Weights of a small transformer language model: 19.3M parameters, LayerNorm before each block.
Each number is 128 + 32 x the weight over its row's rms, rounded and kept within 0 to 255. Layers, rows and columns count from 0. Numbers have three digits each. The size before them is the row's rms in percent of the matrix's.

# layer 2 attention query, 384x384, rms 0.125, rows 0-72, columns 288-383
072:153135168126184164142110116145107138151155143134124143124181137114101200150133039159122112132134101218127129175095123135175119110170149163165116079118112100175163100142166138151099177138135096164100159118138160097114095086147184116137062048190143146154092114126114118127107132156177076136
070:123131131111130145139168148126176143167130149125111131131141116119145195093106166068164098146157080080149115053164136072111144129180096090157166131109135139121127133116132140105091129172162144121112116093147023137113144113084103154050146078099161115163136137121103150139134098166099112135
071:163186111104167176112126136151141132096147130112097133098184144062128152101185173080140141086136125082164156166107140142159134110110128130087146143128128139070145192138081127149090050079066151107184062142128113151112114124130131090167160095202141152105105133145106141100122148138156099085
070:106104124201085121180117074117137089116181107171152144071169096085089098085151140138180082074078108127130144158132161147156146100125153106120166121075162145145116141093127142114174122161126177113135126151128140134113095082031112089172111083144096122123178112133188115163068130159127056143
073:166217142104142115142103154171141132199081152120090113165129145139111116129149126051098149110124144119144158125147157167057178174121119173095132125147108163145100154154125145122107152121120098132130096138072183116135063134133088196184135141112089083084143134164091176033097209138138161111
071:155103126151106131160129060152160132145152158084062105121157100139168188095148232115131066157109150090115107135133161117115105148111145177141120185163102085183092088117099062122117151062101140128110110084136126138126072120083103141190177140126239127124094108139094146153138190142093104159
064:076125144120113106094149150116115073130160135190134106085076123118055107098116101155096149124182131174139058106099147101128156167135123114166133182118162133137123144115158166196138138136113156160070123106107126159119150156093104101119136117058110143118116143189102070192149130107117135106
066:173145123129145116105147145145133178058113158055082156158166075187073161133123137128143187117075074117157119114178168145104162139123107135115135118130164164158167125117067130125093186146164089080118125138132108122108121130128137160128127165146186096118225105107109101096111134104180110146
081:178116125054117160150140118123118114127122167117101155156131143098177082153085169108114134105167140110198126097155093167087144127097150135153075160162149175190167170086136109131125107151119127119155184125136153105204091121122099093109159119162169162052098161119120144109132159133078167147
082:105115054099133148080087096200142172157119135070115120147195079110076179110079145136157135167169128128164147150164085166182137137130163154123143151154133109182100130150155096152111090090172060170140166096108128137119149194121132125094172130133164142118106143119089108116145122166121147146
076:125105164156121102158126098115166126110175117132101098102113136093080141167135181145107130130175117134170101146197171145144148150125157255178145172139096163128143106125112118140097135130151140163107156117156154161095150088174137107169127092069191154113127064122161119184134118132124211123
072:166125125133118113092134158161075123110197143215133099182142109095109079174182166143159118073125125134157131103078082168147108148173165127138141123190095150128109136101127158137097136141209120129208133114083131136095120190120072118131139141180116159138132085117155201097133129102153157116
071:120132118139137127145107134114144119135117120051139093117122091136116171118110161170151088133066095100111181130102091168162146160171147181113123172143114136143156114140131116125076101139134141172104116140073122126070141131086157139077084127108116133144073195097109022100094085146140080128
065:129121084103082151110168148124127129132149147150123135164117151105148069133153122149128072081155158068161228173116138121062096141112135124151127167119114115153117147088094142121105094159121081141129224161166160204177078124206135125126135156182111169173119145106175084083035081127118071130
066:138084112065106134143186143174111106097093088136142130140118120095119126132091136071123137105129068127106128116145089134124197118079180109129100125084181094138111107089196163097101107170103114134113085114113126157149138151116102092130159150104118128113164182126157101073087176126170127148
071:160181155103122186166126152180146147149084136161169134107123130108163123099104063111097127205189106190129169112125136124147153164093125143145128166098136074104141164140151154159157112099164140049124146196116151152119167151129110167138128128156055148108104126119108148221126097128113104132
072:054139142086127157146137161113113150082107110175116184118196154133130134145108119101182109178157127099145120107166121112214098153130148064106118115140190067157112211151162117148141138158106149196158129176087171116113143130128168133101119131164104147105115198090154127170110157085124177099
071:134160084061106127112121119152140082138092128158147105100069126061157185085058103132099150151128148110164085151102114113153120107123145176103161087112113129156118130127209155129113116163190125152153188137070136125125148142136131129108087094082173125137153139129112108145078137106083137198
076:141118090108150161165120107102132179083114127099120113142112131115095112150140156137120080112089119074165127134059117144113095135073108146157146182126097139153113122124102133158129136054175147140134112112124128155069115113096120091123128121136121161095142117161120166160107139091116178110
078:178105094097083087126139122085075110106172098131097119165133159096114068143086103162059112127117106141137108100084115125184134146134149118169174108140089192089128133091074108137144109111133117110135140100135156158119131141159110114111129165192145164072126132110091204104119069062098183157
076:140181132105136167125162128135151125162099215124155114168176166167147177116102171183113171149114108133139123173116178140137099157098144085125169108113096147119094099131116150108142075081121205125177145156125164119165151067163106134134132145163107174155147143133124125092114193172152108113
066:132196149162121164176162128136102093129143082086114138106091094103091179097143171149151091108179189145160154157211110116114110139125112109145156068107165112154163163131140190134122083074149106134167167109085079179164108125161073146123139182063041093139111165155126122173154133189128124095
076:068102100145147077205139153102188104095088068120113170145167149120136112148088092114222134184141154120146115067096133051109126136098134161146123101135089121163047095158144148175152112179091156173159130132192160118132165125117135100116177117107153166100112102095128211101179126086148146132
070:100069093045077113166133129122177067136096122090107131124094131159086109109152124121046139166094117115118135129110089162084143120126155200147151088098130119155155148119153128057129100158069172101090124147120112127149132145120097070213173097094141173122097146094114147125072134133086170120
068:145080122158145103119139187102146143121124138200090158128153092095101115106153126184207120128117144158165105135166094117071131189125046142107128204111099096173138152091113141112193119154150151121112092163160165101116189160127174114159101139156126096168044154160138157131133153157093137141
071:140151112091133157086100205182078133095143146140110157115123139140176116153113076105135109058163152153101133086121127101128141083135096086096119157121143124106137160190126109151099098130089073090130058131133135116099108164173087135131114181118143129119150148141127137145120097100140121090
073:171108160162045104100120138137100123156097109116137142133138068076145133072175141189167108112140043129112104154101187106059110109161135096128117156091120175098172083115064114158029144126107132129127161148139146123071135108095154102097118126152071101189119106131109117101074124155117128115
072:139073124078118144125164107114166127171127082143192135131155101182156147065129139124088089130122131094107080088150055132119103125131144166121138131151134082099081108099128144124066115084086206170140139118127106134159144189149084137143114172069103149070129114153073130096131126134111197115
074:120182121197155145132109191118133153183159062139150179173129134145156197158105098110228118175155153119081161123168077166141150121181093108132115109124134144172126100116115143131147131154038102114131150117150111203137178146123138157071120095089156118143155107062103083126129114146173164153
073:152121106165158135120176180089124193145107140115130130130175112143115180073130169096177179130161116124180142169128159142110179118162129112114129146159094180119104106157082121092062168151131096121170102140151120160126174133150174098130088141135065165176082110147098064117107108146115139155
075:134111060177134156146145150160175078152118171120062083194141073112162181059159145109087104158122123137083112151115114149073119125089140170111164146120109117142074130113168132112133140151126170095118111123136097147109140140083191158156130099137104148102130132153125122106125109177134108131
072:122129057135131164107103130158136138118162131084071102094159125125157106103091170101133111173069138082124125133125112102063175123111110140118151088135078143132179060130104135100148086076106070178145184153095098143132188181184166152102167169104093099158160127139139109113118160064077132099
071:112145134169166142090107110140158120136135130120093126084159164184092120149111166149116119118129143182134126161125108130108121107160157166137125154138123159144109143156214103097239129139177118144020150075135083117153148129120110174129164061109171143141138139102157135164140096114140119087
071:088118158162146158135143172190130111105137099108138156152096147112114162094107103133145111141125176153138177122160127137186119100144170195175081125175204090153121143144153138137173150184141179132104140121092127135127091166101174120105128110121077122071161109084158169192169130073139136129
068:097118105147118103074153118091189090189110164161097166158114141089145175110107099116155140135132080155187146140119188144122127056106183146072140079173104103177088120127169166151166136152175124159186170110114115132140110082167123104158132183105055120094124097185095175128196169203112220145
074:100188159116175136138132141138129104103145132104147122157138139134151147176123119152149104135152105103124120119141090098165160155063080152127081161121181129136084163145083107171156077140125136103124116179124146107123168120118132158109153126180179132094109107103189167169153107172142174134
071:167093171150130152153143179098140104132122099095158197135080133147172124146139168102070194141146133101186107155181105181107160116143145145177171137153136112115154142119152130170190145100120121151140172127156111097142146157158050112129137088131083129111062189113120130147152174170083135091
069:152109167072156179106149079145172117126095115043100155156069088118074176107160154117126112156159143118145121125117103169055121150178102163139150126141086121111131071145147116185127128087073141198176146090171130157096092184119160138086183156127145118060122135100153146090179124129115169196
080:118134109147155097210156081164099180139100130153154114167164207151188100086103124106148144098175085126126110094191115096114134158116138115180157063120101129115161143091093148141109134149129184134128162110096082160133092082115212138143084107168087116158127159168132088134067091106131133153
077:163101119147117130180120154145093126102174078087066099099141107089181189164169118129120107141117119123078106112137090096110126099114171199105166189150178141113116109146136106128131136067144108087127105106116130139081157142102145112132097167140147086154131096113109133183138090141129131119
073:139174128077137126132102124124087171175085137177145149127123107115162151153110132085160145129124174111099107081175200109104138081107122116120111143101107119112176171154086117133143121082112121118119088149142133125124155116122124141163156099078167093116163154173134172135111148144189159150
085:108133109147114178109155123126153131077156186052136124161113123115077126102159195117136187110132113155138153163083166095061137128059146164173152151129136131115144080135099081137129093142114140119144119177174125101059135090152101103100098159162117123091151128130153067134163131115166122179
068:084077103158062151140135109150166083149115177100075152146146057153160150079099163135147092138131098152150147183158164075080117131130107076133127114088109140168109171109095115139123107139179073176081147121160168144129158136171149106120137173197095127125107118133135050148086148127064122113
065:140073107100090140161129173162113164118184164083111105094123126163099127100168133071125088115139112099169137115069074116054121131142131145115183150096115200116118143116115161082088100157110089100136132115107113095138141088149168100095115130155146155118149095119091090099103148109125152144
072:120117146196127136107103124130120117132170113157173142122110121136113173127159141145078179049068124207089110079120078144088138178123165134117107117082128162172127143132081158072170085077229104097098139134075125100148115092131103132120082146109130188119145115105122140142150135076089137101
072:129174092094175177140119055128103064115143117181135125158141104121120140146159106201139132131141088112088006140156134100101173162151134174100142173205129114119135156168129108155135135123147147110153147145139187082137144174180116136054119098092127140187075108113122166094125146122107121121
076:120095143174134151107115086133139190108187222096117052102114135139103162113139149193152131102190174122158096174099181065136093125179107174094104112080047114149133178156106106115118099067146077089174144171113094113101142119151164166115144133146046134231161102143114070084152130131147134137
066:149139106164103100164150167179125129113089150102155136157127090139138169106140169063078115136170100078107143164098089161101126139155107129109112126100101180105138091119147115126118132171155137150142131082072174147085118086110102099187095154151146197149139099123131077081081165170226117161
068:150132112115119077117107103147131170160159133125111114179120106195128127092091090116063126161153205109163144101146111136156043138132143132105100062129137177160137157109155095132156175168159085088110165103091083100091158130125112122148158102106111113146154188149135166125107181133150131166
071:161160169061080078134099093129114098162139086163127154156126107150073089149101158133111128122153155162106089145104132136138163146119198134119111134077131108122115148092193152129145120164174144163101162128101137159111120171099083102141124094119048144106163145129168186103105174066134138108
079:139199083148123171126100152123145079105149089167123182150125171151176148163115141076133199125147036102174160097155123181169102142189187064160119130112164142119108132131191103085189101124139110155164185158078146117148138083144153047124124150152130059125105121127132133133151080165124078087
074:150151081161129129093116148099092149144122162107078042104118156148076082084177139101086149119113118076127156151174196111135124140152107170092152165145110085121162130146133135107130138130136142120143182143152177113083156069129149104164171162159088098204099120159125136142107086096182152162
074:142115129045059143135146123096066123094164115139143083128082068132118130149132052132173100131202126133129152071158118114143138149155096091089079134127080144066181128115088112095151112124089137138147094189091150135072148111154146114120154166140099158126118117154133091110109132118111148172
073:062162137126171158137160153119107148111147108102119114137068158137098136116082142183154098129095137140173103147117157158222108089176101116168146135154141122166111157109121132106098103130069117162106143064106142147127111178110143133170154116149132132113112133081185087129098117128144164147
073:206115133149123096141095118142116119139148158109129149153145136118126117085169128175088153120144159174144089176103118137122120125111094128034121133093107104092093188100187172098133140136159116189135109174179175120137097194172115184108118113158107118161177127090144174083155121088124126078
067:158162121150136131185162077117124108074149095173189140161135119099151099195070067145107164120156098105151182110146145100110141162100161149139120093162138123107134117113174179111082104093140104148082100109118138129183119111153121125146135119063146116119025098177119118125150122082149133108
074:136110084141106126146152158160115107142134104084102117136103091090133145096081143149129152158155171142143107115158156101136128105139117096072095139093122157061084099121096134106087160183179125179215161145135151088107149155195186145131105146051073182159221140104155100077125125120103136169
078:115086109152160122146188124099174134076124097137053120143154122099118149138108117124145165135127141118111090092115106098114080174098149161158100203180098140140131138104121149140152150142133171113147127069102147150142117170105176133103110120142130151150127121091162123125085164056128142206
070:162083083114079091174116173138160122154110143099126064119123099185111188131136187155169178155116144105155143136106150098139151149132130094105151174148146177171113136175088146117159155116130098082137133125076092075107179074077122120158097145112133074084122113080146147134102188159167142133
068:148142097094119123147151091092113051118156179134101139135097150157133155128058081152126151122143133145125081130146153147055134134136171148144090127073181188114169143153121154119180179087145133137066103126150128156145053133067153126164169118095174169061154103159159044157139208127119117125
072:097136088144100106096117171121091143096194096115084164171141161192170145123087089093131139133084203123112066159122097125108164129115086121075150150153161122141115179122043132128070178217107123121078121137093166121116131162143120109152139091097074106075113092112075093124146168151144114142
070:191097146150097127159140175120157159141090158158118109125141135112107122154154169140137118076111137094165129089130178151148128115215109114078084174034122079117111144155154162096155115075140152119108099147131128123127146118148060107216113161161110110118145126095126102152203175190058063154
071:161098154123078145118105096142151120132166170137143175113117092081137132138113128146138137098165107151167133112104128155188145072190137072201120067057087122086108126108134142129149189158146127184118208095125154101119153096159162103116128122171194160157165168112141122138145201126108168075
070:177180055110117144141126210147145057119110141092146160128126152132093141090111137150118192101168183131143121176191150125154195121167100129151131123171078101099109162144103114141105140130151128161082065127131171086137085137151136148105216103116130140089092109140158116130138135142106157163
071:105137067183140150125144167109133180079086083170108157118144141136120143104088081143132176135157129189149147172166076115185094183160139099160120115101184176146175166161128108090115163141105083121135145100125125155120107087151143098136140145126122104106119161107173090146157122109131119154
071:177137104073125164135112118119125117184121124210154118160129194130156082108081119096096139134104101160131109120147183139171142109112107110086121083119096159074185190095090168080135112153139130176109165162117111139062089145154071125128163150139081172070160108128120120061090168084119166096
072:094119099074135114177164105129123107134156147129132124167087153140117177095097179112154140108090142150077117132147070052160113155117167110122176109131163171155159171130177107138143039078145078130091200120088101146101184154115122174159096092143081090071080148129143076132104092076124060162
069:143186209119165177170083131107168093130172164126105125126176114124141163121115168159156160153071098160109117109169113135132095185153113151160159199229136117148093077115124127173135113144145122131138134115132114082119079131137143152127170173087146170141069104136119066143186119179161117137
071:120105172103102162132097090088168142155156108166091143120143129174111093149190149155110149114124114122165149153126125091113151109140142050139119106145131117154123193083200122182167075147136144087186083138162130107210118148135117062087124117173097105143168205180185154097092173112087098112
075:147159128155153078115161138111143133184132141096161139132131163105108094161132096140141147138124136131092128122109198056104152148081168116139123099079105134180111100117093083171084075121147172104104081101131133070159077092146137141125061157116073088055116116103098190070128107120163146147
071:110166131086087131146141092054123135151174123154171122146151096100104125113150082170147083037163105080144114143103139133177134163144116101190077137147131147146134128125171133115105129139118154119138161152149117131092151121132166128141177153149117158159103099122094099105088096118172119028
063:103145098154137107160072084104152142071099130078169128178063110149084142094042123139156151121102123112151109149149145138205118125119170140180123124078123152177148095118104109137194085115144142138081163109149111116071165160130087141046142055175113133136129148091159180162156124123116124124
066:115020123140128122177128093100175135100144183096113123066151116083096166133200191128151144140095088125156116158135141134119107132162161135160075186169130150158152165145115125178154162079136168126141113078133096161205177113119135125133152094100163087120141135106090096106177091137101145156
# layer 2 attention key, 384x384, rms 0.116, rows 0-71, columns 288-383
081:087096093103115094194135102177106125099170141108161084123138122161186133107100198115136104150145134085097128097148031111110098170066130089187112175155105161080169141117142102153128143132158122194088164155127116165080121111128139140128120081123110141109117138139090116140105143107091117149
079:091147108159101119140106135136120134140045080063152155169096172104138154067137084163038108093090116104122136174088125131102070106113109119145124067147088165086086123140051140126173119163087115141153168135089169166130142121183091152164144139138108097110135177133137074071114132085149095138
080:122130157112159126142131143155104138186131086124204132138116122146094093168124094101124130112140127137114133112149060176164128098181092192167142140154160121115134113163199111143131162160109114148094097140187158105096088143139115159086125147055094104070114105039143082164113121161104132133
080:124082092074135131166120196152115108156121091098081054132122164131108126102161106057149134151135124118134138128071085108088104131142112108178134201148108132109187040106165102061130147128121109123152155176118115112110112197150106114116108095091159120103120150124109127107128165079165079102
082:101135121149120152136104167134120102107197079128088099138127129149082065174176168131107095084088118146144126101182086153132192123155127156152170153166159100200149117136188129110151117127104103136148123140145174123087136100169124083099101068100115132122104085098160132128125132101133076118
078:097083153075128153086148134064205073081129120156133140103074138099152124108167131136128142134117169159138130157082174131117117068130074141114113125139178127124100089098124142099127127152117180114153162054092083121158168139092109138094137106148106126125146144139138178117129133106135143133
072:098181099210128057124109152149085151113133144118145142181149115168167150129166122132143150190066080133081126102163131102103122158141159178085096140049163161077126110139109127154094078119134134170099113191112196093114119108118128196141158157186148109111091156120151168131154083166120079100
072:118087089174093073187135141151115135148122121129120150082144077093131130156119084120139130112123152202092088148132184148125082144126080079108158105094106104128125105142124128094152070117134071081118136094092086110121139077133051085121136098126096114093107166171095099178149080150087152111
085:141146098169127097172121112147096126159137084121139133133136131149081109151119117123118122112122103095094104100187110154187204167177164139161194088126136152154113175196182128134121073109085089137133142183193203083085087132157105134137104097102080124151128054113160137109084161095098085091
089:138107124114146089135199116139118126063095143093122117097110109076169153109123093153105145179154097138075174143090149101112089098135107109135097119135139116065136142105096142156124137172143120109084135082109073111138138117070138156094187161154145151088158123123107095120144098166130160076
083:136081143165085075103163105103096129117136105078083164120123132147131158106086068122127165177058153107072151126118085107096083104091110088076091130095102102089143108092074110162156153181105104061104131083110052142113135114076109147098149176119105130147169115158085173071078141129084104128
075:082083112075091152107140124132144156165099095155102146116137029116080132134095120124093156175101174097131126125163100087117126114134103180073098121123153153172114095140170075122090129097098085095063139145177141126117182144059175137120147100111175164130140149155085122133138116103117105154
079:103129064125124104154153122174142111169078176111161176142090197160187153113054138074085127141110120149123100137136136065117049143085103149109118167154103133137121098051098116151120153158101177075160170180134081127099091107059061154169131160143165134119153127189103190145155118168146173157
073:114130126108163105110112123125109077059159178159077074151163093110143129132099137076166157164133121154119159158134076120167109144168076132112111113128151108090163132137152114121126116098075174190131110112082116101062154173062163159111099098145100088107076106122103111185180093086155159123
078:130170166155175171120127143117226124125080166120137213120146137129170103068073115170113077138145105091122145199143174112107090133182133092117112105118147226117138161151210138099113163116121154161166161197149131123135061112111132143143141123151073131124100188128192085208136141126132059126
078:110144093096150117090136163163114079074137161067132163161125130100086192116119141076030135075103072160110127189144174138105118098123099086152131112086080123135087131120099117090105143166064122143147141093145088089145111070108142126195090203132189170089114144153140117049157104166152176145
085:181157080145136123191162150142158129119114081097138133133077153126141126105046095115137130096106125071125077131179084178130117164148108119182140129120159123143173136170182152131166107136154068162123139153145153113134122128123140136109127079113112088220126102115147099161059105150154064099
078:131134109230166144160153144097170123160094159084127148130132180126154093089119120119071130080123106144117166152151124133086098133158163077083146120103121219094119137158141096102116078091139161166068160208188144147163140106122094177138176207130105082056095120109141131126144152170116102064
080:176109162141120138089091114118182103082139123129159138074076121143107137127123171111083173172089136122083158162191127173108111111096129161114162105153133157166101128130101134128129130134121100005082098107122082157131174087144141133151089103132150114159131132078082103122142148148123128117
080:104106068137117167125076064132097200140093200171179091100154041130127148089091127136148086147158183115066154151172134114052190126146132144137119054106165157112111118140097132136151068056116135127095118127141142116147171146136176164083216123068162095150112105123130049044152090143167139125
084:163127145147150204075086125080147118152176094173122165154058135146115107162172170072113085058151134104184103122160159133140195072168104175114164130139159143164100152107205148129153133098111091147200137152141104147099120128190116107109138094137086132114075151086107120122131144109072105102
078:101124075183136058151133133170129155137142108116153165145135099154120154157040115117125148146134080158115105067063076149173206125162135119157134167170110096114085102131125083139160131210083113081091089119189132036083209092120131113162087090109160137109129095111161115121102102148098166162
082:131142159075098100099113101150136114156132137144145099139095141117193169109118145130084132154091126088123136164115107121127093116137104148067136188098089104053155108120170109136144190129172106126077100129053101141101122125111140145085127132157124079131127135183116078161103146150090130114
073:128114087140104074170181110158074141107092187119150134148123112090189152094090089161078148164135149146087126101182123163158090142184141107106113146145103182114180133167133129169118116141148144165119131169101127141085088153100101193145140160142096161085159077157170108109108157171156143115
071:066080093090108099130105107103138156106158140082112078118115094140134146142118119077106158176119142159093141121080141101105169103132150131126105121097166123134162113181125138140115158187138145149107132120103111089156136143092125117100131127085140160091142126174128117128143043105205115124
074:105118213146156076103150137106171116144125114102134072166149130167080128105147183164131140134065123111174036095096150143105138140149088079133119139149180135150129148095123141112112138133146143086138162105083167091151108140101200113183097151108075107217131136131153146147148201103122053152
076:156121056197128126156094143156139092150158156123101147139170158124112093141111146094089186091146148200159160147132108133165139159128147115188145072091125154141091131112176152103134082093156110081095157146100140198173126147160132120127170168150148163067136121072124126170181124120086139189
075:087147101133132125136092111177112165164044157171136064111135109071085065106120114120097106115132142132135112188121149145097134131158127108045129100161146119134142136167151129138186102109166084200129157199151172104108153155124087115125097080112129108113154131144152201041178125134213106141
080:111130165037133120121173089147162133095088127111132128133123151078109115126165134088086124159094128087150093100095158078119087116079116130097137145140072078110104139108093081113166137127134111097197158078075110064153162136121121095146105123129074097163128151170116136111136154139164167126
080:107115135085067110139079112156157108142118121120171122106078110114155126163103133131078104143129132149132165149107093096130090112121125089138168098199149109094125133120193136085200126116144133158136174101087129127080121132072139200089083106125143101090170135108164165151119116102127135080
076:105104174100149162068114118075178119102139150121088155129123129090117121149156161129109090096143138173157140165106165076130063076181099156114125131085140153131075102067082131138142157104089145120198162136090077150189140216148073076148155136139097111066101179124094132108172125127146149150
085:171162158171118096111143072131121130148056182158127215166124141095119140107110134160146116092169142135129122075133126098111125111106172113115127119118089156117069151137055166116143096090119099107167197099124165082106117153074097116149133126145150162127126125088077101140155122162086128127
079:081121131103085061141165100102089114121125129138163085141117115140146164138111132137101139228045091134080101095118111132112084135080136066121108143137113085184153123106060120150097124127139109094105140142107077131103120086080162138131116192177152149082158116166133141114128126150095151168
088:122125066092090048147120115122126092164108124116150136117134078147148144153129093122098114196123050110095137118076132141114075165128109166113137159157130083092109095095114115141136172148142141121061113149121065154137116116060125129143107120153145131101115152192144133091126107155173101137
072:145163139100160171106145160135106125091126115104148115145111128167173104144130117141110056103094161118137157165144114112150152113109153131179154143076174160108151098110145088096056166152112138070097095093150133156084083161102135113115091156126175157111150145047194103151071135099109127140
078:105114084177106135151137220121081200142122123083188141067156115139120111070158170125093173090133111138162154113114145159137132169163122083160172115143086144104153134161103179120139143188076107128089126117160107126118115094101093176151145160131131184094142128147102143115117163193125095078
081:105151109141114090150158110132104116170121087101190087163139156122127121179132084100089111117131104110102140095118104123184133140135186094152132109144104128146151107137191151093130075145134086136093091181125177142122149103152144160115092103136119125081146066135104150091079138106108127103
068:131113091098110139083104106117086112133179078202148149160132128123109063134133133134136049078086085137114126158116185089208167107127121145123168135098160162102106070047080111123147127124142111062111132132127157079203150114175088147136172056202116174150090120156131075118090153152130138104
088:164142122181172211084084137079156119127178122141117157112125114122109123180130153122173080067179149147172113128117087114145161115112167134100138138078089116181093149121120131086143134075117112128205145143160156110131127144166068072130128122093138151156091121070154137149152172096116148127
088:150115160089092084073151130109154163097078175109128141139098153104171148086103081129133142166127119155152112141120172133135081131122103080078111125082084094106147148102053148147130077155164137119104150044119059111206120159071130181191192155160158168115194149159150114112139129152114157129
080:129108129172143127112135103134139087096144158091159163103094162158099158091103171167116121200111133169115061147131052176128098190123136147138129110143161152105054123097088118130076137118125145149183120105112075157145135085176130135092170159141129142119066131087184138137174162162113157070
081:136118175140187183092108147113170113132126144144092125122129137115142128124150161112117096085147131167151150130103198089095100066116109170070122144124128150139087123049116118092145192086164165092190139111088076167180126165151107093147112141130131152117123173095077115094099132138128141127
074:104155189146189120132137188143102135077097078126158151133138147131178104159187131100106107089125139137155109147092145104091149069117178040138154103152164111127116121117131111036178145032145130109143114119116062070164101189092146138124157134050089092074119153151104142157134154136086113149
074:118141115115182141128088134127132088119133138211135110158122094118156075157178176232148139132146110149176162118112182081120098121066050128119141118155129105154115117117149056116137185109197144143179172145127099174100169160097137086143145086117070104130127127123121138072083122142135101119
082:103105138118095143189091140123114207147123122113120124163170105166110079143104169118112187142113107127151124107140146133080203156089135124134122099109141143148132132134111123137169123093187146106097128140155129135101109105117119111111192105135099106116142152099127140103116103184096123119
077:205073174114098100131100158144106147107180117100076095072088100066116160135148186115118138122100125115153189121092182122104074113136095113102125153139085125123099116111071091129120157102081079176115166095136103093107140131083151122152110116129104071099119121139118098189091114085161132110
078:115157071135134084125177084183081129144163144128124151150192096126116083098046138134144127156099127194168161063120102134130197090080091071126131139169138177151077128090054148140160117084174051143092191077149131130080171109099125097134107140106197170099157048090153130110182066119100175124
069:127089153125148193067109131101194066168159139119102118127114154123144109166143141152154106080100160154179143129107130091153174151149089143112116144177107128193086081113152125145152150083080176096180144172182097177146087176154171113144140066121081107155112186105114121137129116077111104111
078:157127077075178149158167081077143123123081140100120131160128137132156154164175168132142140125124118149093135165114103146053153130114147109135152128139074106151174072136009142098108034093094169121148088163141121077092119157172126156119145126151136060118099084149154069103161093089070152135
077:125113120121181221103161126137150144149153178117067115138096165102173160119185177112178130068162108120171142156145125150172120083124097168176136135184161188110127072112187147056155141158116111114181139175153164145122093132147129136127145125101159142113071155125080127102158139187136105130
083:161160094160086106173159132179100116163117098085152152151126140142102116126150100126121128154107160058137107130171107178158156136141150138174170067126111130123148155192162129156124083118107096166106133174176211116080106113140135127094118089069112100133126099141162138159074170116076076106
078:108077107089108154145133112141135103108174133140085106140136089096179134134113111095147120132148132208145111169109077142124128096177107141120106090087126172132107150091150109099108130156103161114140190128148130163080111150089166082137134087138197166132118110172134129094135107120119144174
080:142093157162142136126088169140130127182164098161164147098181128100068140143162183111089146056110085127153113156123154157113172155086153168156131088137123149142084115131161105083097119077131142183143147191173167121069127093119060050138158076134080141151081098063157176126122127159103126126
079:104066110126119111170074168138124170139093150178146103124086126117146107123115121154099117118107132136124120085091061103120121171112110065092126135154104131144098115098080106067188182114141117088097145159162087096117147098123152135159126165137125141121120161173104134060178147109086151121
079:165112126099122162108086103182125112155163133143075081166166150146095103183175155123161089077077117128150151118080156140110168120166111126128133142192118142083182080179073085137113162102144114119129156114149215150137122148136197102078115120138091126138097096129144037140129092110120061187
080:120136101127086097136109182200077125150141077105155119119121116148148121133109122141112157165117143104079142122122079187121124144144114133161131117163131109104194137177146115175124137179105110157080107130130160144074133091121135176109106108132154101124147127116139143128104111171136127099
087:171153131145161195143152145136113117134079156141096109151127156113116092164087100141125113064112121132187132097141076112191106113148172137162151133133110167166114126125096120073143099109089111063149151156120133114121116155107074095127137142130065139096108140103125130119119106120139209139
091:143129148110112136127145118144130149145081184103129128126117143100196152067088122124115135122116128135117134132123191096103082085130060151047122120100135092046131102128072134120114163174100171157127191140160133121160149194110119151141141171153113136108152135157103089076163135161130143093
078:140108125132129143081133137063128095120128129168155117148064101069180089121131136121108113155091087224146125113150198068095079107146096183076128124123120086183111076093166054118135147153173123111129115142147085170192101165120082083120122155159109094089123183175111124161136147134092131152
076:136094129198111122105128105122128208150169135084112112113168134178132078121160141110128138157058116160135133124155155136164166122074150172145159086112096099177078119144122132169144102098129112117143087062131159134113168096169098084100082107185087100149068110097150195190128126115112076157
085:156142118082102103119144101128128157121063136102190106128124112054168116112115124115125141199114078124115120139153203128143046139128130148071158094044113133102136099139114115110133098111187195184125142123134129105189118147089091154097145229142117121132191125141141157140095102140106134154
075:046179152098149136121133147161134115067176054192186163144106191079139099098161140100126126139125127109174120106147127168204136126140109162133223154184187174120109161120184120116131099156133086178141094155097132168150127162178165143111119139105158131103110141116162138182112120112145136102
085:136161075143146186178173120127150152096118142127134096109174150119113101080093127146144134065170151159152158195169101128159143112116169106128157114156140165147156107165122136106109064114192137092159120181110171135121139169104100143125110164147065141104109074120136093165131137103127122115
072:110114094158119064127163080161069147168108168088091076113179049111100162138104011171061100183094120144084137109103109156135107149139191133120135099061089154096190125157078113122138111146153122128110116113160157139122137127150118128150139182175126141145159121125144162081121123150146188141
078:107120115141095033176172122201067115110104153077138094103171103098121142092061054141136142163132133112055187115104103122126111172129176116132134122109098107099186153159072155177113102209126155139068132093110162092138129119095103196130114140136189172131175098170152122127128105153166117134
079:134148076155138152127099101134108125097138156097153142157113123117090126140136138094108124031158102139178139148200103162150126145186197104135163076097069133142086135143120095102145048066136116135182136137188176111165124104176103150131138142136114096098101128116144107112098102169082088110
077:124131136164124094159120158176080114099068181114160097111124111111192156109066069148067133167138137147148135128127175115100046094140104142122154114132145123112186117128103161119074103138096158178079138129109127108125148151111090144120168163154163122110169128136152112177134154157105149061
076:125104179122072092125203116105114100117060121161119052100088130106114092159145141107135154129129137121140171186070186143107183113118100145113123128141070079124151171128133120051183096113091124119121154065129090153102125133152151086158113116118083107134164163145115175089066122099090179159
073:163164120128107071180153146184083129145134119112162101117114118144116098126111117138118148155139140074105114097154111190183175157157166149138164091135114137135193162211167102095121102153111120170065113159189176113099118084096135168127096121094131139122146102114157120133087150119116084096
083:145155177129137167135089117121100137144102152167145125145166126163135110086097162164047123153140119120135097109126165184159175175109163129127110135155118141134130178188118213174121124107148170149128123110141152174133133132122150127166209160122108178115111121136149165149171086130121158112
078:148108092161163130153152114121120170095188116146114142091121202176096156143084110101113133165148141068159095113169057156201190140148117113130117121130098103113109143202136142133162104150058141108144171158126151100137160104143144117138114090148185103162096138087177147124135133062121150115
071:140147083120099134171147094191111122134124162125127162140148114115188161099107124146121132182141114151076157133121083152101066143120157136093111057136105158100151169148091143171132107147091104094127179085139166121117153106110158130147142161184142089122205126144090075119109165123139144104